From a checkpoint of a small transformer trained on Wikipedia: rotary positions.
Each number is 128 + 24 x the weight over its row's rms, rounded and kept within 0 to 255. Layers, rows and columns count from 0. The size above them is the row's rms in percent of the matrix's.

# layer 6 MLP down, 512x1344, rms 0.0993, rows 154-215, columns 784-895
size [ 98  97 105 100  98 108 100 103  95  98  99  98 100 101  96 103 104  97  96  94  95  99 101 100  99  97 104 101 102 100  95 101  95 102  99  99  97  94  91  97 101  94 101 100  97 101 102  94  96 102  97 107 103 101 101 100 100 194 100  94  97 103]
[[109 114 146  97 157 126 166 127 130 135 116 142 151 130 116 140 116 153 129 136  98 119 106 120 110  78  99 137 154 103 114 121 111  82 113 119  98  75 135 162 143 143 115 119 133 155  85 112 127 120 129  93 103 116 174 130 136 150 139 179 119 173 127 131 136  83 106 151 133 107  82 170 141 149 141 148 149 153 142 118 142 145 149  76 138 114 160 150 105  97 180 170 102 130 122 150 127 142 151 115 128 174 126 157 138 130 142 106 173  96 139 118]
 [141 145 143 123 190 129 148 110 165 139 144 169 106 152 101 109 102 101  93 130 114 142 147 108 134 164 159 144 141 111 161  65  98 108 143 144 137 152 137  93  91 138 130 105 137 114 151 178  85 101  91 117  78 176 130 137 121 133 118 118 136 145 139 122 137 109 175 163 120 110 105 121 150 138 138 139 141 120 131 151 162 117 115 148  91 110 163 137 103 126 168 144 150 115 101 125 132 128  62 131 126 144 133 125 112 119 119 104 156 109  97 116]
 [122 119 161 162 140 142 158 152 101 174 154 112 134 102 150 108 109 144 166 138 152  94  95 111  85 135 113 121 165 107 131 116 106 153 100 114 109 109 118 159 128 143  95 144 137  90 112  77 142 129 133 106 150 139 153 163 140 141 131 123 142 149 124 155 138 141 132 139  95 111 118  97 122 124 146 111 163 123 108 165  98 132 109 100 143 158 123 144 160 147 106  88  97 111  96 119  68 129 151 124 158 107 100 135  69 134 132  65 139 100 115 103]
 [140 123 136  96 166 128 148 165 169 124 104 154 149 130 107 111 140  88 142 131 135 158  75 115 136 138 155 135 119 146 117 125 111 102 169 124 104 135 162  97 145 164 129  78 111 103 115 122 108 123 151 105  66 137 123 110  76 128 162 122 116 118 129 170 144  93  86  78 148 151 162 131  98 159 162 117  96 100 131 102 146 118 125  97 135 126 141  98 104 144  79 134 101 158 153 127  89 150 157 165 127 166 119 147 120 110 119 156 138 144 178 145]
 [127 133 128 129 134 119 117 141 144 134  76  84 135 125  74 127 128 135 157 102 137 140 136  89 136  97 120  94 138 193 141  92 111 111 147  98 121  96 164 134 152 139 122 111 129  83 141 164 131 137  87 168 114 114 130 136 117 119  97 139 140 129 138 132 118 168 135 118 130 137 160 120 104 143 120 106 141 114 151 127 164 170 151 158 112 174 153 118 146 125  86 124  78  70 189 125 132 113 158 153 133 122 135 128 110 122  63 138 125 123  91 156]
 [137 110 126 117 128 150  71 149 122 136 162 117 124 175 106 134  87 101  97 105 147 138 114 150  67 126 109 131 127 116 109 124 112 134 156  99 121 121  97 137 109 154 147  60  93 125 146 158 132 156 133 128  81  71 143  96 124 141 111 153  80  92 108 103 133 129 101 110 123 110 117  81  69 113 105 119 173 160  86 146 147 168 143 122  95 114  99 120 123  84 132  95 179 129 123 148 101 114 150 145 151 115 105 119 115 141 113 157 148 126 135 110]
 [122 157 138 156 143 155 126 114 135 157 121 150  94 160 118 127 104 149 125 125 117  98  92 142 144 115 114 107 142 128 108 159 106  83  84 160 154  99 135 112 153 121 116 118 157 150  89 135  96 153 114 101 166 126 110 149 110 143 149 104 106 142 114  96 129 149  95 151 104 154  98 159 137 101 111 135 105 148 119 107 168 115 161 145 165 133 156 145 132 144 105 131 144 138 136 164 123 131 146 147 115 136  93 101 145  96 138 161 147 146 132 127]
 [148 155 120 138  85 147  98 134 157 163 123 153 126 146 117 147 139 144 150 110 104 174 139 130 130 162 158 111 118 127 100  98 134 101 122 128 128 172 107  94 136 108 120 174 126  92 147 140 162 123 102  97 118 114 157 105 122 121 139 122 135 125 126 117 120 158 161 138 168 121 129  96 137 123 108 124 118 129 100 140 188 126 110 110 187 134 178  70 114 146  98 187 102 116 124  96 133 101 139 114 102  92 129 134 110 122 158 134 150 176 132  93]
 [168 134  90 187 153 115 102 121 138 153 101 116 112 101 140  80 106 129  97  97 127 115 134 168 112 134 106 102 120 114 132 119 157 135 139 162 102 117 124 108  97 142 104 132 195 107 127 132 118 147 146 139  97 131 114 131 104 152 173 167 163 100 143 107 142  82 192 118  97 101 150 143 111 132 162  84 107 119 118 142 145 127 136 131 102 126 150 147  93 149 131 114 133 133  86 118 115 153  97 141 169 138  80  97 111 139 147 117 117 138 157  96]
 [132 144 120 142 124 136 113  65 106 162 135 125 137 153 134 138 148 137 142 143  92 112 136 116 121 136 113 134 165  73 122 169 131 106 112 129 166 123  81 100 127 137  92 157 121 158 125 130 112 120 166 124 138 119 143 151 149 129 145 110 148 130 121 151 132 106 189 104 142  97 126 119 148 102 142  88 148 115 114 106 156  85 121 123 139 149 118 136 137 111 146  68 114  76 165 103 156 149 166 131 147  92 133 149 127 134 123  91 145 149 141 102]
 [ 91  90 170 102 129 115 117 112  90 140 139 166 136 155 101 132 129 144 119 152 124 156 116 121 116 120 116  93 127 121 143 123 139 137 151 124 120  76 138 140 135 133 144  94 110 140  91 170  99 111  99 103 120 146 135 128 140 100 110 127 152 141 123 147 121  96 138 126 161 106 106  86  94 133 135 109 112 146  97 105 121 136 153 132 137  93 134 110 117 138 113 117 165 138  96 159 110 129 171  83 120 103 141 128 109 157 143 100 110 138 145 190]
 [143  86 107 176 133 117 125 123  83 123  65 147 133 104 119 136 112 182 126  75 134 134 117 135 181 118 148  92 161 146 131 148 170 148 114 138 127 140 120 152 148 102 106 188 108 112 130 118 157 141 135 163  92 112 116 135 167 155 153 109  98 110 123 115 105 130  64  71 113 123 126 109 159 153 170 128 148 118 141 132 133 149 118 139 146 123  89 127 145 129 119 102 128 112 129 114 172 108 101  95 128 123 133 177 134 109 152 124 141 140 117 124]
 [ 87 154 147 133 142 124 123 136 151 123 120 151 129 173 133  63 140  88 135 144 109 112  80 109 159 125 162 121 130 143 160 157 153 129 137 120 134  86 111  91 127 113 111 115 152  97 118 146 124 178 139 126 104 108 164 106 164 130 164 119 102 122  98 155 129 185 113 120 104 130 141 164 154 128 102 135 139 177 124 113 142 132 120 112 116  94  97 155 118 120 140 137 120 118 131 132 184 144  99 131 130 136 111 173 163 110 116 111 139 124 125 155]
 [167 116 111 143 115 103 124 151  68 150 137 139 180 184 133 151 133 139 161 105 112  99 155 151 142 155 111 124 100 129 133 105 112 166 129 147 139 109 119 138 158  92 132  94 132 154 131 136 149 130 126 162 129 104 117 128 138 113 127 119  99 196 129 170 123 116  82 148 134 183 107 137 111 135 144 109 155  76 149 181 100  82 150 146 115  91 140 135 157 121 139 140 118 120 127 122 134  97 144 112 117 109 126 146 155 132 131 145 167  85 157 127]
 [138 123 107 146 137 114 117  91 100  93  88 134 155 117 132 111 132 116 105  92  90 148  92 128 151 123 126 122 120 146 102  95 125 127 146 169  99 146 139 113 130 137 158 158 153 140 137  94 130 179 147 125  65 107 129 160 104 101 131 121 117 128 175 142 105 117 158 152 119  67 164 141 132 123 108 110 150 114 108 149 151 122  94 160 163 104 152 108 165 138 135 127 133  88  88 142 144 127 130 112 122 139 145 145 149 161  82 153 107 181 143 166]
 [ 93 152 140 104 109 103 166 126  94 105 100 180 125 128 121 124 132 108 120 138 156 136 141 116 140  95 129 133 128 123 145 172 121 117 135 141 124 138 120 133 177 142 149 113 130 127 151 135 155  90 124 124 101 134 134 130 114 134 140 149 125 161 166 135 168 140 111 120 153  86 126 188 156 118 122 150  86 141 198 115 123 160 128 120 115  70 136 144 168  90 104 111 112 167 137 122 128 125 162 104 168 110 144  99 134 121 114 118 106 154  95 146]
 [125 124 130 124 135 148 129 114 171 100 112 153 118 115 167  93 159 121 113 111 106 137 120 133 146  88 157 157 138 117 127 106 141 148 107 158 126 113 151 131 106 132 124 138 124 119 121 165  97 112 142 110 151  89 136 120  53 153 108 107 114 101 115 121 175 134 144 151  96 171 128 105 146 105 143 120 132 182 121 127 154 118 116 141 112 107 181 125 143  99 125 123 134 138 145 112 124 117  98 138 164 160  94 177 170  84 175 130 139 104 107 108]
 [ 95 110  78 179 161 111 103 154 113 125  91 120 133 144 137 100 132 103 169 103 122 105 125 115 134 104  54 129  99 114  97 112  78 142 106 133  89 150 129  93 138 143 134 171 136 139 121 101 128 117 141  99 158 137  97 124 156 106 135 109 137 120 165  89 168  90 141 109 116 128 140 152  52 148 100 152 151 123 118 104 143 139  70 130 150 145 115 124 119 117  89 109 109 168 127 145 121 127 106 205 135 100 108  96 117  79 140  96 127 133 104 100]
 [167 108  90 188 103 122 148 132 137 143 127 115 135 135 140 134  90 130 109 120 149 130 154 119 107  93 150 143 152 117  85 111 124 145 149  92 112 108 146 116 136 124 130 113 138 134 161 131 122 102 132 155 125 182 126 125 114  92 114 170 126 138 142  89 102 125 177 124 124 136 125 218 116 138  94 110  92 131 118 137 147 112 136  89  86 151 154 167  83 135 138  93 124 133 141 174 112 115 141 167  68 152 156 111 125 149 185 116  84 143 156 153]
 [128 127 129  95 123 185 112 126 133 105 142 113 131  78  95 123 117 124 139 118 128 120 109 107 145 107 112 102  97  63 156 133 114 107  98 142  93 183 146 155  86 114 128  99 154 109 149 147 109  98 130 139 139 156 132 128 118 102 155 188 136 115 125 111 110 120 107 158 133 113 157 104 125 140  68  94 118  94 136 143 158 167  95 137 124 165 121 100 101 161  98 120 133 159 132 111 112  92 103 143  98 139 110 129 142 139 108 133 164 129 155 123]
 [ 92 142  95 119 132 105 141 121 144 150 105 160 167 133 160  94  87  94 104 139 123 121 138 141 128 117  80 152 159 147 107 145 116  98 163 137 150 135 168  88 147 137 139 105 115 145 136 139 127 125 117  91 146  98 112 121 139 104 135 135 153 164 122 123 152 147 145 152 124 136  98 123 143 124 169 117 138 164 132 102 131 156 127 128  90 122 178 172 111 113 124 106 150 142 138 106 115 114 155 110 145 119 122 127 170 143 121 183 173 121 119  87]
 [123 124 132 108 157 179 157 140  96 113 117  99 119 112 118 147 116 111 147 136 132 124 129 103  81 117 144 101  97 105 118 146 130 116  98 124 128 148 104 176 167 144 119  96 120 131 145 150 147 139 105 107 104 141 141 118 113 129 110 143 121 125 134 154 167 105 136 145 147 162 133 134 113 146 167 158 145  84 135 169 126 173 109 129 205 144 147 153 150 132 128 128 140 122 101 101 121 157 103 118 163 150 102 196  82  94 130 173 118 114 129  77]
 [167 118 127 105 135 112 112 115 122 135 116 121 118 101 130  96 125 128 102 147 118  87 142 168 162 115 142 101 127 107 127 116 155 129 124 156 121 132 101 104 169 105 120 114  80 120 102 152 143 118 181 114 112 137 113 140 133 135  84 153 156 131 139 115 101 147 122 122 144 128 155 108 129  95  78  96  86 151 101  76 112 142 106 131 130 142 136 129 124 134 107 101 134 154  94 138 128 126 161 125 125 164  87 127 119 153 104 135  81 142 123 164]
 [150 120 126 138 131 120 160  97 106 118 119 159  71 144 131 150 126 141 147 124 101 141 181 140 133 133 128 115 155 143 134 123 132 112 121 132 105 107 107 118  95 124  75 130 122 142 132 157 136 166 108 207 135 113 128 116 101 114 108 181 131 129 114 159 131 124 133 164 116 138 116 103 159 131 136 124 101 119 130 138 113 176 159 147 117 117 160 132 154  98 123  95 127 132  69 111 133 113 115 131 131 142 119 123 133 124 119 109 166  92 144 105]
 [154  95 181 165 156 126 134 141 149 132 106 107 146 129  91 165 110 176 111 111 132  93 130 137 134 127 134  79 133 121  93 139 135 110 150 157 123 130 166 127 108 125 145  81 123 118 111  70 132 139  97 133 122 132 115 118 129 106 116 155 147 135 124 141 122 124 100 120 117 110 132 129 129 119 170 139  92 143 131 123 136 117 133 118 145 113 138 119 115 111 111 130 147 121 114  85 121 116 119 123 130 158 109 134 115 201 126 126 147 132 170 127]
 [159 169 172 115 101 128 100 128 128 169 111 124 193 146 101 140 123 137 167 160  84 111  85 140 176  97 103 140 153 156 128 160 103  94 131 114 130 147 106 138 120 164 105 143 117 105 119  98 155 114 181 136  91 133 128 104 129 146 106 122 112 165 122 146 121 133 154  68 178 170 127 153 187 118 160  97 151 135 161 136 116 103 167  83 113 103  97 110 140 143 108 134 108 146 147 126 133 137  91 108 133 100  98 156 140 162 124 140  97 126 138 134]
 [ 92 131 119 122 128 149 186 151 137 125 132 116 150  95 126 114 116 119 122 127 130 164 111  96 138 137 122 113 123 140 121 148 143 141 151 149  99 109 102 129 117 140 148  84 102 124 137 132 138 159 136  91 145 132 125 128 135 104 132 102 171 127 123 143  93 129 142 132 127 129 129  95 116 156  89  89 147 131 125 110 157 136 127  99  96 130 161 143 133 120 128 119 121 138 119 125 165 157 157 155 124 147 113 141 135 117  93 117 151 148 107 139]
 [141 173 130 142 154 132  77 128 121 124 140 108 116 130 141 143 127 175 149 102 111 134  95 126 132 137 146 115 129 145 124 145 144 129 116 135 141 162 114 107 142  97 140 148 139 155 103 107 136 121 120 169 123  96 159 129 145 123 133 163 147 165 180 128  90 152 144 175 133  86 129  97 126 128 115 124 119  82 103 127 105 116 129 137 114 120 117 144 117 119  64 111 159 137 127 168 150 169 126 122  99 126 126  83 159 130 123 138 152 119 132 163]
 [132 125  96 191 141 135  80 133 117 147 127 127 162 157 103 124 119 143 102 136 135 137 118 126 109 145 112 103  81 164 140 115  96 109 144 120  93 113 123 143 120 138 145 120 127 131 138 154 115 112  99 129  97 135 153 147 144 121 127  88 152 118 147 167 121 162 142 133 137  91  91 130  80 113 121  94 120 170 124 100 163 119 135 115 132 108 122  91 137 126 109 125 117 110 146 146 119 148 123 132 159 109 103 124 148 149 149 132 147 138 131  96]
 [137 110 135 153 131 136 125 144  96  79 128 131 166 146 125 116  67 140 140 128 106 119 121 137 118 104 150 160 124 132  99  97 119 167 144 141 101 122  86 155 128 165 132  86 116 137 126  92 130 118 115 135 121 140 114 105 141 131 113 119 149 163 152 141 132  76 109 138  93  99 159 151 179 149 144 104 136 129 129 127 118 105 122 141 103 131 124 154 139 156 148 131 113 125 118 111 173 131 123 120 144 122 150 130 105 107  99 134 109 124 117 168]
 [108 167 137 124 123 149 116  85 179 131  97 144 139 118 140 116 124 153 148 150 123 108 145 153  73 136 123 128 161  94 124 129 135 104 104  86 101 112 130 137 118 168 131 132 154 111 134 131  78 139 123  96 176 109 122 131 134 179  82 138 147 101 112 144 116 101 132 125 158 154 114 150 105 143 117  95 147 149 112 111 165  95 152 121 170 162 152 125 115 148 122 133 131 148 126  94 121 141 159 115 134 143 145 165 127  94 167 143  98 144 117 121]
 [108 163 137 149 153  94  91 167 118 153  75 143 119 150 128 139 103 121 117 154 120 131 182 133 110 118 170 116 200 100 130 129  93 107  97 141 113  68 157 187 127 117 132 142 126 128 169 133 135 116 180 100 118 138 161 154 147  99 113 127 142 143 137 125 128 100 128 102 114 149 135 127 138 126  86 158 163 113  91 127 109 123 141 136 110 121 144 107  94 125  87  93  87  90 162 155 111 128 153 159 142 115 127 117 146  70 136 119 130 143 104  95]
 [132 139 158 153 130 147 126  85 145 101 103 114 122 123  86 152 113  72 127 126  86 142  95  82  94 140 131 135 113 121 160 163 140 156 142 155 131  71 121 115 157 159 173 104 158  81 175 127 122  88  91 135 104 119 157 132 142 143 129  94 132 109 105 127  92 106 132  84 136 165 124 128 116 129 119 147 152 149 124 159 166 129 143 118 174 125 135 131 159 119 151 123 123 139 142 125 132 142 114 102 110 111 103 109 117 142 138 147  99  99 103 124]
 [166 153 126 105  92 152  88 149 151 163  94 133 134 109 153 125  94 173 105 136 140 136  93 114 155  99 114 123  99 168 133 142 169 175 114 138 157 122 111 127 117 161 148 147 113 118 145 132 150 125 124 169 161 163 147 115 128 121 104 120 140 112 115  93 107 163 127 112 165 156 152 106 137 108  72 169 124 119 153 154 115 150 116 138 144 144 152 100 143 129 159 155 160 123 148 133 111 143 112 130  91 141  70 125 159 130 135 123 122  98 115 118]
 [ 90 148 125 121 118  97 158 189  79 142 153 108  96 148  93 121 148  98 174 157 151  96 120 127 141 130 120 137 166 144 124  76 139  97 130 174 113 124 113 140 135 119  86 151 111 141 118 104 130 111 108 111 108 139 115  96 161 138 152 131 167 145 124 125 120 142 136 133 103 126 116 106 107 136 147 113 109 129 120 140 118 133 107 132  90 116 122  52 140 155 139 127 119 115 122 135  80 151 103 104 173 130 125 148 131 147 122 114 145 139 123 119]
 [ 87 144 129 114 109 125 112 122 124 118 145 149 122 127 121 142 134 129 163 107 108 121 128 116 104 150 104 127 112  86 139 136 157 141  99 144 144  74 128 126  87 163 123 127 136 182 163 124 124 119 124 131 106 143 147 165 149 113 136 156 119 108 134 117 136 138  86 137 114 156 142 130 124  97 183 135 145 164 171 129  99 138 154 100 142 129 180  71 130 140  86 131 135  89 156 114 128 142 130 113 137 158 107 122 117 157 111  89 111 139 136 114]
 [126 136 120 107 131 152 159 134 145 138 130 126 101  76 146 119 112  88  92 131 145 123  98 120 100 158  99 109 116 129 134 138 114 131  89 115 122 110 141 108 104 123 108 115 117 126  92 126 109 126 101 113 146 130 136 132 135 109 110 109  93 118 130 141 146 158 132 177 102 127 124 122 148 110 108 141 110 124 135 132  94 112  93 133 121 119 149 144 118  99 146  97 142 138 116 107 141 131 124 159 139 147 164 147 142  48 140 137 126 138  89  80]
 [119 104  71  95 147  61 115 144 112 154 125 151 127 126 153 152 113 155 137 142 150 134 138 140 133 150 141 168 133 186 138 112  95  96 105 129 154 126 130 123 163 133 130 127 119 147 137 137 153 183  87 126 112 142 124 121 169 106 121 110 114 113  94 155 122 141 132 131 139 123 107 155  80 123  83 100 118 133 137 128  69 125 157 136 115 104 122 134 114 154 121 149 115 123 129 177 106 120 187 159 121 130 158  77 104 143 126 131 128 126 125 147]
 [137 139  63 126  96 151 139 131 116 124 132 116 136 117 107 183 116 157 123 123 174 159 201 115 119 112 131 126 117 152 171 119 124 102 110 103 150 106 133 170  91 119 104 123 122 159 152  80 158 182 111 133 169 157 117 107 147 133 146 125 118 148 123 120 115 112 154 138 124 173 115 120 122 142 135 121 153 115 123 125 118 200 107 106  75 115  89 134 160  98 119 124 124 119 151 123 144 103 125 140 132 135  92 102  95 140 155 100 111 105 125 170]
 [158  94 109 121 182 110 138 120 106 144 118 167 127 161  98 118 119 146 115 119 119  89 139 156 130 109 113 128 113  82 134 149 160 164 140 194 129 130 134 145 138  89 189  90 109  93 164 133  92 120 129 155 147 136 146 151 148 126 124 129 157 121 153 126 117  92 109 139 171 125 113 119 122 121 109 111 106  96 152 131 133  82 138 151 114 160 120 130  95 145 116 107 167 145 129 109 169 131 134 178  94 140 113  87 119  93 133 131  93 135 141 139]
 [181 169 166  92 147 117 107 114 164 116  87  77 182 127 146 135 159 145 156 106 109 108 134 126 118 110 101 176 148 118 106 138 119 122 112 130 110 105 123 113 149 114  94 167 165 134 132 139 163 139  88 177 152 135 131 140 165 116 139 130 105 150 134 144 129  68 118 114 140 125 102 119 112 112 144  89 165 182 125 120  89 129 157 151 165 144 128 124 116 176 173 147 148 130  93  94 133 157 106 112 151 149 147 118  98 149 144 153 169 112 132 120]
 [123 134 147 126 151  98 172 157 122 120 126 120 116 131 129  76 147 121 128 154 135 164 140 151  97 114 128  98 137 146 112 101 125 123 141  86 123 157 169 117 139 140 137 132 101 137 107 110 133 142 113 153 138  81 132 149 145 142 133 195 125 125 166 114 109 210 140  92 178 144 142 148 149 109 120 164 185 119 143 156 131 123  92 133 102 182 160 151 154 146 155 110  90 152 123 106 146 158  93 143 143 120 105 107 108 157 100 147 106 116  98 129]
 [148  97 138 126 129 128 117 133 102 105 165 148  97 154 173 116 156 122 141 106  97 106  65 139 159  40 163 135 135 138 134 110 153 126 140 132 123 135  77 134 114 136 117 143 140 132 127 117 128 109 124 148  61 130 162 164 107 143 143 109 157 141 151 126 172 101 133 107 101 166 146  93 129 127 120 133 144 120  95 130 128 139 126 120 131 119 153 128 141 124 169 134 122 116  97 162 102 133 136  94 108 130 159 162 120 137 138 113 164 110 157  78]
 [142 119  95 129 130 150  79 128 161 102 152  79  88  91 102 129 154 101 127 156 159 140 144 109 169 135 106 151 155 143 173 132 109  91 114 109 136  82 139 109 125 109 166 115 128 132 142 137 114 122 130 170  93 152 156 123 160 147 123 117 153 100 136 145 112 112 105 137 147 145 126 168 137 107 126 125 121 145 126 104 131 125 113 140 104  91 116 107 119 131 103 131 112 146 151 121 121  93 151 109 123 143 120 119 106 141 134 176  93  97 115 161]
 [145 101 139 180 148 140 159 139 118 128 152 121 114 116 129 164 108 127 123 102  90 143 116 128 143 117 145 143 124 144 154 152 110 104 120 119 134  81 107 179 104 123 113 146 121 149 141 123 151 145 111 137 167 110 111 110 121 137 138 126 109 111 103 120  92  66  82 151 122 131 176 129  82  99 152 154 114 112 110 129  84 121 138 144 202  94 149 100 180 118 131  85 122  99  99 131 137 105 165 155 134 115 122 149 151 163 142 163 142 140 114  79]
 [111 113 118 149 124 137 121 117 170 147  89  94  89  97  88 182 109 114 168 145 157 117 111 106 130 103 114 154 127  83 112 128 118 152 178 129 149 140 174  84 149 152 131 121 121  89 157 140 186 118 129 105 159 124 100 138 134 115 125 123 108  98 129 144 111  73  89 134  90 138 137 123 117 131  91 133 121 141 106 115 112 140 107 128 123 137 138 104 109 111 117 119 108 128 120 146 111 161 116  93 140 136 100 157 122 140  75 104 113 109 166 143]
 [120 145 117 140 142  86 104 116 161 122 158 117  74 143 116 111 141  86  99 154 114 102 126 128 134 124 115 140 144  96 104  92 145 129  90 192 151 129 105 130  69 142 105  86 147 120 113 144 134 153  78 136 127 162 130 112 114 164 126 154 138 142 143  93 142 106 161 147 122 132 139 145 163 146 134 146 108 114 130  97  73 119 132 136 202 158 144 127 167 124 109 110 143 113 159 126 129 130 137 156 114 111  99 125 164 103 127 144 111 112  94 108]
 [109 149 143  95 116 149  89 118 107 140  84  91 156 133 139  95 109 161 154  89 132 127 136 132 185  63 151 124 144 132 119 149 146  96 100 137 126 125 104 109 111 131 142 148 118 128 163 122 135 132 104  94 131 110 117 132 102 150 170 135 122 148 146 103 168 100 183 140 125 141 134 116 145 122 130 156 176 123 124 102 141 136  54 144 106  98 142 132 129 150 165 137 122 128 148 155 127 136 116 127  75 132 119 166 101 123 140 102 143 185 154 137]
 [140 156 104 146 161 123 138 120 125 104 133  89 138 129  91  94 112 132 155 141 132 159 153 103 111 109 110 140 172 134 140  83 142 145 165 124 151 122 111 133  90 138 113 128 105 129 125  98 126 125 131 133  86 167 147 150 100  88 108 137 143 146 135 109 136 177 128  60 138 141 137  95 125 128 100  98 141 135  94 131  57 133 112 157 176 128 165 165 147 153 121 155 108 193 119 127 145 126 108 148 159 173 138  97 133 118 103  50 128 152 100 126]
 [189 111 121 133 150 147 108 100  96 165  97  94 156 117 117 106 161 107 121 124 112 130 144 112 165 165 103 138 141 126  88 129  99  92 169 126 147 114  87 113  92  90 116 135 119 153 157  90  80 135 134 129  94 115 129 107 122 154 144 129 129 119 131  98  98  96 130 119 120 119 118 101 127 119 137 115 157 108 132 116 155 152 152 162 129 133 120 125 127 124  88 112 137 149 174 122 151 133 153 104 116 114 105 174 112  85 131 101  99 143 118 157]
 [113 188 171  94 148 144 134 145  94 106 178 104 128 113 143 145 150 146 169 119 113 150 138 162 112 101 162 101 109 129 105 161 115 148  97 122 102 174 161 155 140 137 157 106 110 124 130 133 132 114 128  96 150 123 109 139 144  91 144 199 111 119 109  95 130 165 106 182 136 135 101 149 117 155  94 115 128 168 129 157 126  63 161 137 113 170 143 155 149 132 128 108 113 136 146 142 123 127 133 154 119 141  98  99  99 138 127  75 127 110 125 143]
 [129 189 106 101 146 132 156 150 158 111 101 157 114 103 132  92  87 147 115  93 175 119 150 178 165 115 112 154 151 119 137 125 111 119 132 118 122 105 135 143 135 179 140 159 151 131  97 147 181 173 123 108 125  92 122  91 168 112 119 146 111  91 149 120 146  87 185 149 114 114  98 115 143 141 124 136 103 114 182 130 121 134 142 115  96 113 179 104 115 152  76 125 163 111 162 148 142 147 151 136 119 109 120 134 135 113 109 156 132 143 111 139]
 [106 174 153 178 140 131 148 126 119 163  97 111 116  96 110 118 116 138 106  96 123 135 120 161 130 165 140 120 120 108 135  92  83 106 129 140 135 113 100 113 125 102 123 126 164 147 142  85 120  99 121 119 144 117 141  89 119 166 174 105 129 166 118  86  83 155 121 194 126  97 125 126  87 108 157 154  83 145 116 124 200  93  95 102 130 130 134 126 113  82 131 143 119 125 111 120 136 108 141  93 132 128 149 108 121 119 149 149 120 108 128 114]
 [145 131 135 103 165 141  71  89 103 118 121  99 146 158  82 126 107 124 172 150 134  96 159 142 141 125 158 169 160  94 146 149  95 100 119 223 119 123 112 151 170 159 152 143 168 164 174 149 119 145 183 115 145 114 109  98 141  96 130 118 141  94 135 110 141 138 144 134 109 109 142 152 151 171 158 113 108  99 125 117 102 139 157 169 156 144 122 124 162 161 110 124 155 172 127 140 148 116  97 110 103 114 108 162 143 123  97 124 154 154 119 129]
 [134 157 159 116  88 140 108 159 148 126 159  98 119 167 151 124 131 133 125 120 148 116 139 116 169 124 163 126 153  67 120 112 105 146 166 168 152 115 101 125 156 107 149 156 143 142 158 104 127 160 147 115 117 124 155 110 147 115 144 169 129 162 106 160 113 106 137 106 142 106 115 185 130 124 140 133  90 136 141 164 120 113 149 141  92  93  78 177 144 130 144 139 109 141 163 163 124 119 133 106 129 142 109 184 122 141 142 124 119 146 120 129]
 [105 124 103 127 138 100 150 206 126 142 163 152  92  95 132 109 113 113 167  81 146 136 150 113 106 129  99 115 120 123 137 169 126 123 126 110 131 100 106 154 151 120 126 148 134 153  93 101 172 108  96 135 163 129 122 173 129 143 122 146 158 139 126  65 127 102  80 116 131 142  85 129 123  89 137 134 173 151 138  80  88 131 100 162 109 117 123 117 134 126 113 189 115 129 137 107 113 123 156 127 161 110 165 123 128 127  90 147 167 105 147 116]
 [138 115 161 133 130  98 188 177 132 114 161 147 133 148 140 148 143 139 121 124 102 114 139 135 132 122  92 138 101  82 123 142 107 132 136 102 126  84 108 114 123  96 107 100 130 158 138 101 114 147 149 137 137 150 121  96 104 126 146 155 123 136  95  97 120 160 128 126 132 162 151 125  84 104 151 131 138 118 139 134 160 177 141 127 117 183 121 109 123 120 168 115 147 112  94 156 133 134 135 133 104 121 132 126  85 114  91 142  91 167 125 145]
 [145 153 141 164 174  92  85 121 151 148  94  96 117 140 155  98 139 116 122 130 101  98 122 128 163 122 126 125 114 124 121 117 118 125 132 112 112 127 172 117 131 149 132 171 113 101 125 150  64 114 105 164 108 129 140 112 101 141 109 114 129 107 164 119 125 137 127 178 133 127 122 148 157 133 122 104 115  99 143 176 148 153 142 126 133 120 191 167 125 120 118 193  68 172 107 124 155 138  90 131  86 123 159 103 189 107 136 140  94 165  78 115]
 [142 112 131 107 145 124 153  78 114 132 121  79 138 141 111  83 132 179 121 137 108 148 125 133 124 140 145 133 114 124 141  95 132 121 132 128 125 145 144 177 139 119 151  85 125 142 145 116 121 148 141 157 136 107 143 126 155 144 131 147 165 182 141 130 124 148  67 133 163 146 139 106 120 148 127 143  62 180 110 116 132 107 117 102 129 128 130 150 125 130 158 141 134 152 136 160 162 107 115 107 115 123 155 120 128 145 167 129 127 144 148 132]
 [ 99 120 154 142 127 159 130 145 111 146 103 127 153 116 101 111 119 136 130 124 126 142  85 100 119  75 175 129  85 181 116 141 124 164 137 140 129 160 125  85 111 134 175 145 126 105 140 141 157 124  72 100 114 129 140 136 114 102  95 132  92 128 137 154 163 103 118  78 124 101 175 149 127 127  70 159 150 146 101 122  94 117 123 150 132 133  89 136 155 101 117 132 108 138 148 138 164 163 108 135 125 154 100 140 144 159 128  93 142 103 118 147]
 [110 104 125 117 130 154 161  74 177 126 188 162 115 104 129 129 144 127 101 127 151 123 119 166  65 125 142 131 155 111 154 102 148 179 125 159 149 144  82 147 132 127  90 116 117 154 139 149 131 117 149  89 149 159 149 141 130 115  92 116 140 124 139 107  88 101 106 144 108 147 129 177 139 139  98 102 133  92 149 110 191 155  90 109 116 134 113 143 160 127 131 162 148 161 133 132 139 136  93 111 102 119 136 133 108 160 100 170  67 146 139 103]
 [117 142 155 131 109 146 111 119 135 105 124 141 142 150 120 122 156 132 156 127 142 153 158 123 103 148 121 150 145  83 151 151 112 152  95 139 118 110 131  91 105 158 155 131 160 132 167 162 141 117 143 141 123 152 162  71 123 144 136 140 114 112 121 146 139 110 119 113 130 119  98 107 126 175 142 120 129 137 148 125 130  93 121 155 103 131 144 187 144 130 164 144 141 127 131 103 171 107 127 172 101 133 112 100 142 137 159 185 101 128 134 184]]